From a checkpoint of a small transformer trained on Wikipedia.
Architecture: rotary positions, untied embeddings, normalized queries and keys, hashed n-gram embeddings, an embedding shortcut.
Training: a variant of Muon for these matrices, 471M tokens, 7002 steps.
Each number is 200 + 40 x the weight over its row's rms, rounded and kept within 0 to 999. Layers, rows and columns count from 0. The size before them is the row's rms in percent of the matrix's.

# layer 3 MLP up, 1280x640, rms 0.122, rows 0-40, columns 240-319
097,204,204,187,146,196,220,242,187,210,240,188,197,266,177,152,241,153,186,122,220,245,183,221,257,172,122,159,210,146,214,191,224,206,200,223,201,207,153,156,181,280,137,160,186,240,207,160,168,229,189,273,246,188,165,212,218,167,231,146,166,165,133,246,200,183,189,172,195,125,117,160,273,193,225,187,146,138,145,153,120
113,279,237,159,144,209,172,221,259,193,189,179,272,185,191,202,236,224,209,158,147,233,142,182,188,195,234,167,171,243,212,217,197,178,225,193,219,276,217,219,202,191,176,249,220,197,256,215,154,227,214,201,99,136,184,183,288,197,214,212,133,228,198,183,234,176,250,207,308,203,274,81,244,245,139,221,272,197,183,209,194
097,228,192,186,215,237,220,177,198,239,141,215,160,202,207,208,169,183,230,222,194,149,199,189,226,63,271,258,242,203,172,233,106,154,215,159,220,205,169,184,162,176,289,186,239,193,169,279,172,185,174,214,195,242,201,222,152,166,241,211,205,157,204,162,174,183,147,141,202,201,169,157,125,184,120,190,163,225,176,227,119
099,224,251,141,179,147,211,233,199,232,165,233,167,261,223,229,115,217,163,209,204,197,202,186,247,118,225,156,154,279,181,328,227,247,248,183,184,212,173,202,228,202,168,178,225,227,199,242,244,232,178,200,293,225,221,191,234,199,227,229,218,274,166,105,160,185,178,127,287,213,174,128,157,211,181,196,238,249,139,205,159
036,232,231,209,208,220,124,240,172,230,196,179,190,244,189,118,151,140,226,169,184,141,220,185,185,242,187,171,228,167,213,212,177,243,164,227,170,168,254,250,204,177,211,265,198,204,206,160,252,176,224,219,181,198,190,242,272,203,155,254,153,165,184,147,259,216,207,211,207,250,193,195,194,166,290,152,198,247,248,174,255
084,182,226,201,182,242,175,204,288,221,194,333,219,160,186,202,207,184,217,212,235,207,191,193,202,115,157,138,220,146,189,144,168,180,194,181,160,194,216,213,231,201,195,249,182,241,152,182,254,222,219,224,214,211,245,211,210,201,184,231,164,206,211,124,197,120,137,203,170,234,185,221,200,216,179,198,257,169,208,192,228
088,224,178,206,179,203,292,181,135,278,147,230,163,136,204,104,212,228,214,220,216,176,168,240,130,116,202,246,205,192,231,179,226,193,167,212,267,232,222,181,222,175,174,163,196,204,264,213,233,178,225,226,201,205,219,208,245,156,158,205,230,177,171,233,217,184,189,231,232,226,179,218,184,238,192,224,209,229,126,194,212
111,262,209,227,237,190,138,159,267,184,231,194,193,196,208,130,266,270,245,180,171,214,197,185,165,144,125,230,188,152,187,215,212,249,221,171,139,159,162,197,107,194,149,240,160,198,153,164,123,210,216,158,151,208,193,212,204,221,257,206,239,162,253,190,256,180,170,152,207,243,180,222,131,211,256,148,208,60,167,233,155
099,227,203,159,201,167,205,255,200,215,204,195,172,235,234,232,202,130,192,161,191,234,237,220,197,219,240,288,157,184,218,214,174,189,218,131,212,214,177,150,233,226,284,180,211,220,198,129,166,170,261,243,233,179,261,125,227,191,190,278,163,186,227,193,152,203,233,111,205,192,219,126,149,223,122,111,172,201,131,248,181
102,136,212,199,143,199,266,179,212,308,154,236,206,195,257,130,199,134,231,180,165,171,170,248,188,286,212,175,185,217,121,253,219,225,211,247,206,179,167,222,183,271,161,199,219,156,249,224,166,177,183,245,162,210,193,257,203,185,204,238,194,118,154,197,201,242,265,123,168,213,185,184,199,262,196,199,167,201,206,221,215
114,217,233,240,191,250,228,214,319,198,122,157,235,202,190,256,150,228,176,243,144,184,214,228,154,186,145,219,199,150,192,205,146,347,287,190,245,214,255,189,277,157,152,181,177,210,201,167,224,250,212,156,215,176,225,150,239,219,276,169,207,187,240,221,157,192,238,210,222,211,186,221,240,170,181,175,285,171,229,207,180
104,231,216,258,275,195,178,175,262,229,193,283,146,183,224,288,163,232,193,251,186,206,193,227,196,244,243,258,199,196,194,191,186,213,208,223,206,199,195,165,261,129,155,164,247,184,179,110,200,205,253,172,215,156,162,174,198,167,207,222,215,221,231,241,181,157,221,124,201,164,121,142,293,206,122,202,201,212,190,199,172
101,212,294,233,204,197,209,182,118,232,241,220,159,229,202,184,183,168,230,204,149,109,175,126,216,134,242,136,265,202,101,222,189,168,206,178,144,221,233,129,155,185,252,247,148,268,232,159,235,205,207,220,187,171,227,174,230,158,225,179,184,244,220,245,172,207,190,168,182,192,231,251,297,224,85,250,203,260,158,176,246
105,254,258,195,225,175,214,157,184,171,187,184,216,247,134,257,159,119,192,226,144,231,151,135,196,179,234,243,293,143,135,252,235,168,314,221,231,146,272,233,253,281,288,159,254,227,258,161,59,210,156,188,229,142,260,211,245,199,252,124,170,179,238,152,211,170,238,248,216,185,184,169,165,233,189,163,202,226,189,184,208
101,162,164,159,124,200,185,195,184,238,231,204,193,203,129,235,173,239,188,165,183,181,235,220,207,181,183,241,97,218,155,157,233,194,180,147,205,155,142,227,241,155,204,190,177,154,198,167,175,182,190,188,249,179,139,228,197,166,204,138,161,231,300,215,279,174,228,238,237,238,169,153,233,252,203,223,219,219,211,167,187
103,210,201,237,219,267,211,77,153,195,195,158,193,175,188,145,218,203,153,236,161,249,216,173,249,139,248,188,204,141,188,219,190,172,249,233,220,159,166,194,191,264,181,103,245,265,138,173,265,194,198,164,167,239,285,245,210,153,209,163,163,170,172,217,166,150,272,215,125,204,275,159,254,176,139,286,211,171,204,158,285
086,201,249,244,244,177,215,147,238,150,204,226,284,154,224,165,204,109,247,300,146,223,178,273,277,196,223,229,179,207,176,189,155,251,171,193,245,149,226,153,191,239,164,172,217,173,195,241,216,218,199,199,144,177,183,198,228,210,226,194,265,185,160,189,148,217,211,269,209,185,162,150,258,204,295,242,286,218,172,147,216
102,183,216,177,181,180,278,233,154,152,235,229,184,199,251,180,211,208,276,138,247,199,212,196,237,179,205,74,206,181,175,155,226,192,179,197,260,124,233,177,125,148,140,161,220,207,148,204,197,224,196,182,183,190,286,203,267,198,189,185,236,226,263,227,146,244,160,244,204,223,276,230,250,231,187,151,175,199,218,173,216
138,198,216,105,235,201,269,163,211,204,166,184,217,216,244,203,177,236,167,223,136,146,184,229,227,183,242,172,229,181,151,197,93,207,175,263,191,192,152,146,163,163,271,209,227,243,229,189,164,209,175,184,170,139,263,192,186,166,262,221,171,148,208,142,213,225,231,222,255,97,157,171,161,219,151,155,124,127,196,209,203
097,165,346,200,158,218,166,196,143,191,249,191,134,266,227,218,185,228,170,196,161,252,209,169,162,219,305,248,220,231,155,220,203,204,180,193,155,249,234,189,198,212,195,161,186,228,226,168,233,200,62,169,153,192,247,186,135,189,204,206,169,210,158,241,217,216,169,214,175,152,220,202,260,227,192,145,209,191,203,199,185
088,215,275,173,139,166,204,231,233,232,85,250,195,211,239,167,246,155,222,238,214,211,213,227,136,182,209,179,187,191,181,195,150,228,177,212,193,242,244,255,106,296,205,190,231,158,204,207,224,199,200,209,201,186,129,181,266,237,243,129,261,183,240,212,229,234,254,204,202,178,176,186,206,180,259,218,257,180,264,201,243
104,166,200,160,228,144,219,193,208,202,145,230,252,177,139,138,230,145,203,200,213,278,229,166,140,260,226,194,267,187,231,301,175,201,224,250,177,227,242,146,165,218,232,168,256,206,188,231,258,242,212,226,209,176,220,167,139,191,189,212,221,213,182,202,218,206,203,221,96,208,231,217,178,190,206,303,164,163,227,208,183
108,249,162,210,245,233,189,185,193,224,191,193,156,260,239,156,214,191,149,142,158,156,262,193,203,210,190,235,189,163,246,253,205,157,111,232,99,163,193,196,235,183,202,170,150,246,171,192,260,159,177,255,169,113,205,224,258,244,271,224,220,191,206,191,195,89,202,195,258,235,178,228,202,215,135,180,242,272,243,225,209
084,159,191,104,192,225,139,242,260,249,247,186,295,157,179,275,177,233,211,225,253,138,165,263,141,240,141,192,204,169,99,166,215,174,233,196,181,202,157,266,214,233,168,198,156,182,189,197,129,227,141,172,202,264,151,202,144,174,116,166,247,184,201,201,101,247,279,175,135,236,146,271,224,180,193,240,265,150,174,191,245
099,202,184,183,175,195,186,239,319,227,234,182,163,175,193,206,116,203,183,179,187,228,173,196,226,111,198,181,144,143,212,190,172,145,195,212,149,207,218,154,175,193,318,265,218,189,222,193,202,187,185,181,208,152,224,191,213,227,177,232,206,233,177,221,190,213,209,200,249,150,133,181,219,208,155,202,155,175,217,168,255
106,230,176,165,233,219,136,132,201,209,202,134,244,270,168,208,235,225,161,259,172,268,192,242,196,195,254,225,152,222,303,278,94,269,170,264,215,256,224,183,179,102,176,182,246,171,201,175,183,175,240,267,172,237,192,104,229,178,176,187,188,219,192,239,231,222,200,164,120,138,167,301,222,226,192,170,193,156,231,136,164
097,278,177,192,212,218,238,263,211,271,233,176,203,242,186,176,159,211,176,141,176,238,233,209,225,203,198,198,243,230,286,161,99,170,202,136,274,189,210,299,220,179,190,227,204,218,153,228,199,193,213,255,176,221,200,256,174,147,154,190,197,142,200,189,190,212,191,141,225,243,203,168,258,215,128,205,247,200,209,202,200
108,211,229,163,199,234,276,169,215,273,216,211,244,167,201,256,170,206,190,111,173,175,194,176,272,199,203,220,50,238,189,193,193,140,180,206,218,213,209,153,212,232,267,226,178,192,142,214,258,202,131,210,185,179,188,178,196,257,252,205,145,275,211,115,208,196,226,135,258,140,206,193,200,203,180,230,150,165,253,191,205
120,189,230,200,204,246,146,223,180,171,217,196,157,198,175,194,229,176,259,206,248,256,206,287,196,194,136,205,221,198,201,151,154,223,182,244,142,196,180,281,238,192,247,217,167,183,177,212,237,186,177,190,200,106,193,226,253,189,170,200,184,194,202,165,204,302,220,160,213,338,191,233,207,221,245,183,124,223,122,196,195
096,254,229,220,266,289,173,157,178,273,178,193,231,216,197,202,178,193,152,184,257,147,257,171,184,237,161,244,181,175,204,185,151,220,249,203,236,195,220,223,178,224,131,237,226,182,164,143,202,173,227,192,184,216,193,216,210,237,238,196,201,254,209,195,150,202,181,239,198,212,129,177,192,217,219,163,140,175,146,56,261
086,207,163,192,137,189,250,225,204,256,146,212,224,228,206,260,178,268,202,226,215,219,111,169,187,211,249,170,171,198,258,239,229,120,161,138,202,122,132,217,252,174,158,240,155,212,231,241,148,247,88,144,190,185,152,191,192,170,175,166,144,230,219,176,175,201,177,256,117,167,289,245,212,213,177,211,146,118,217,170,174
104,240,212,198,274,128,250,216,186,240,171,126,102,182,153,276,219,217,124,187,158,192,112,229,261,182,203,181,217,156,117,307,137,202,210,175,222,238,115,229,233,216,213,191,204,187,177,161,129,267,179,213,181,278,226,224,228,219,206,198,198,230,116,118,203,280,201,197,167,183,222,208,173,196,163,210,238,136,152,180,140
099,230,211,176,177,176,135,179,241,189,163,221,223,148,175,222,130,213,174,143,215,183,161,319,218,167,165,144,170,224,200,223,254,218,137,247,149,143,212,162,144,185,201,198,287,240,123,165,217,119,250,214,245,212,155,241,184,172,226,242,269,208,202,192,208,108,198,111,188,184,171,195,267,163,173,122,291,193,162,218,224
101,232,207,229,237,217,191,254,186,159,143,126,233,223,152,99,219,134,264,236,178,197,199,277,114,214,276,137,156,150,248,104,154,223,180,228,174,193,192,126,146,253,178,168,257,231,194,182,158,178,226,208,205,165,188,142,170,139,219,208,182,172,190,177,209,202,185,222,178,222,133,159,231,191,115,146,202,208,241,180,111
107,243,144,143,181,156,215,209,223,162,127,182,182,187,106,195,219,210,227,180,158,147,217,200,143,162,265,185,128,209,185,111,224,218,175,225,183,137,180,242,191,209,153,212,206,240,217,160,206,233,205,265,185,192,230,205,212,136,232,113,179,131,206,196,136,201,198,193,190,95,218,163,235,154,193,182,265,173,240,198,227
104,161,177,203,86,186,121,164,179,161,191,232,170,308,272,228,226,228,199,275,191,179,171,274,170,175,210,127,198,159,179,171,241,218,190,218,275,283,216,229,155,222,255,160,221,167,228,240,129,180,178,215,197,228,211,265,216,230,177,199,251,200,253,232,225,109,123,200,188,167,213,223,194,239,158,222,180,224,189,206,296
102,195,140,182,225,223,210,142,194,138,169,147,234,210,181,174,196,192,222,203,187,257,189,96,143,205,274,256,211,139,218,126,210,189,234,191,192,237,136,227,233,147,174,240,202,176,140,264,224,151,245,201,155,149,196,170,146,165,143,220,127,188,160,224,225,240,189,214,212,224,283,188,186,243,170,175,193,179,248,249,129
089,152,221,168,223,242,186,262,291,210,201,210,302,261,211,140,225,186,169,178,132,222,153,189,206,233,247,196,179,130,253,202,198,219,314,255,145,239,177,192,193,230,235,158,212,157,197,259,201,142,186,136,195,211,220,200,125,158,183,229,179,216,298,158,192,225,196,234,233,224,229,266,222,205,204,196,125,247,147,176,226
095,192,245,208,211,198,214,201,165,212,257,219,212,213,246,169,206,210,118,191,247,245,126,221,210,210,152,243,193,296,186,175,162,246,237,192,225,242,149,264,251,152,187,206,242,156,211,182,183,228,135,228,253,148,251,157,242,220,194,215,182,182,168,195,174,182,180,157,213,133,239,194,240,182,207,256,318,234,238,191,214
099,181,137,184,211,210,187,200,164,190,181,129,234,148,207,151,224,214,233,293,214,274,192,183,227,204,190,209,276,159,267,189,181,221,125,214,199,179,139,201,262,179,225,185,226,206,215,177,257,163,126,218,247,210,221,219,178,153,161,211,199,159,196,206,220,219,256,219,132,150,207,241,200,257,170,213,227,276,236,159,179
107,251,216,195,185,167,272,188,133,209,189,192,139,160,194,329,191,189,186,219,189,232,262,191,230,167,206,180,179,165,213,257,206,202,186,178,197,228,194,209,308,166,126,178,228,184,230,216,121,317,207,228,208,201,220,186,189,208,177,186,181,246,242,172,180,225,171,187,230,116,179,154,214,156,216,198,115,232,210,212,225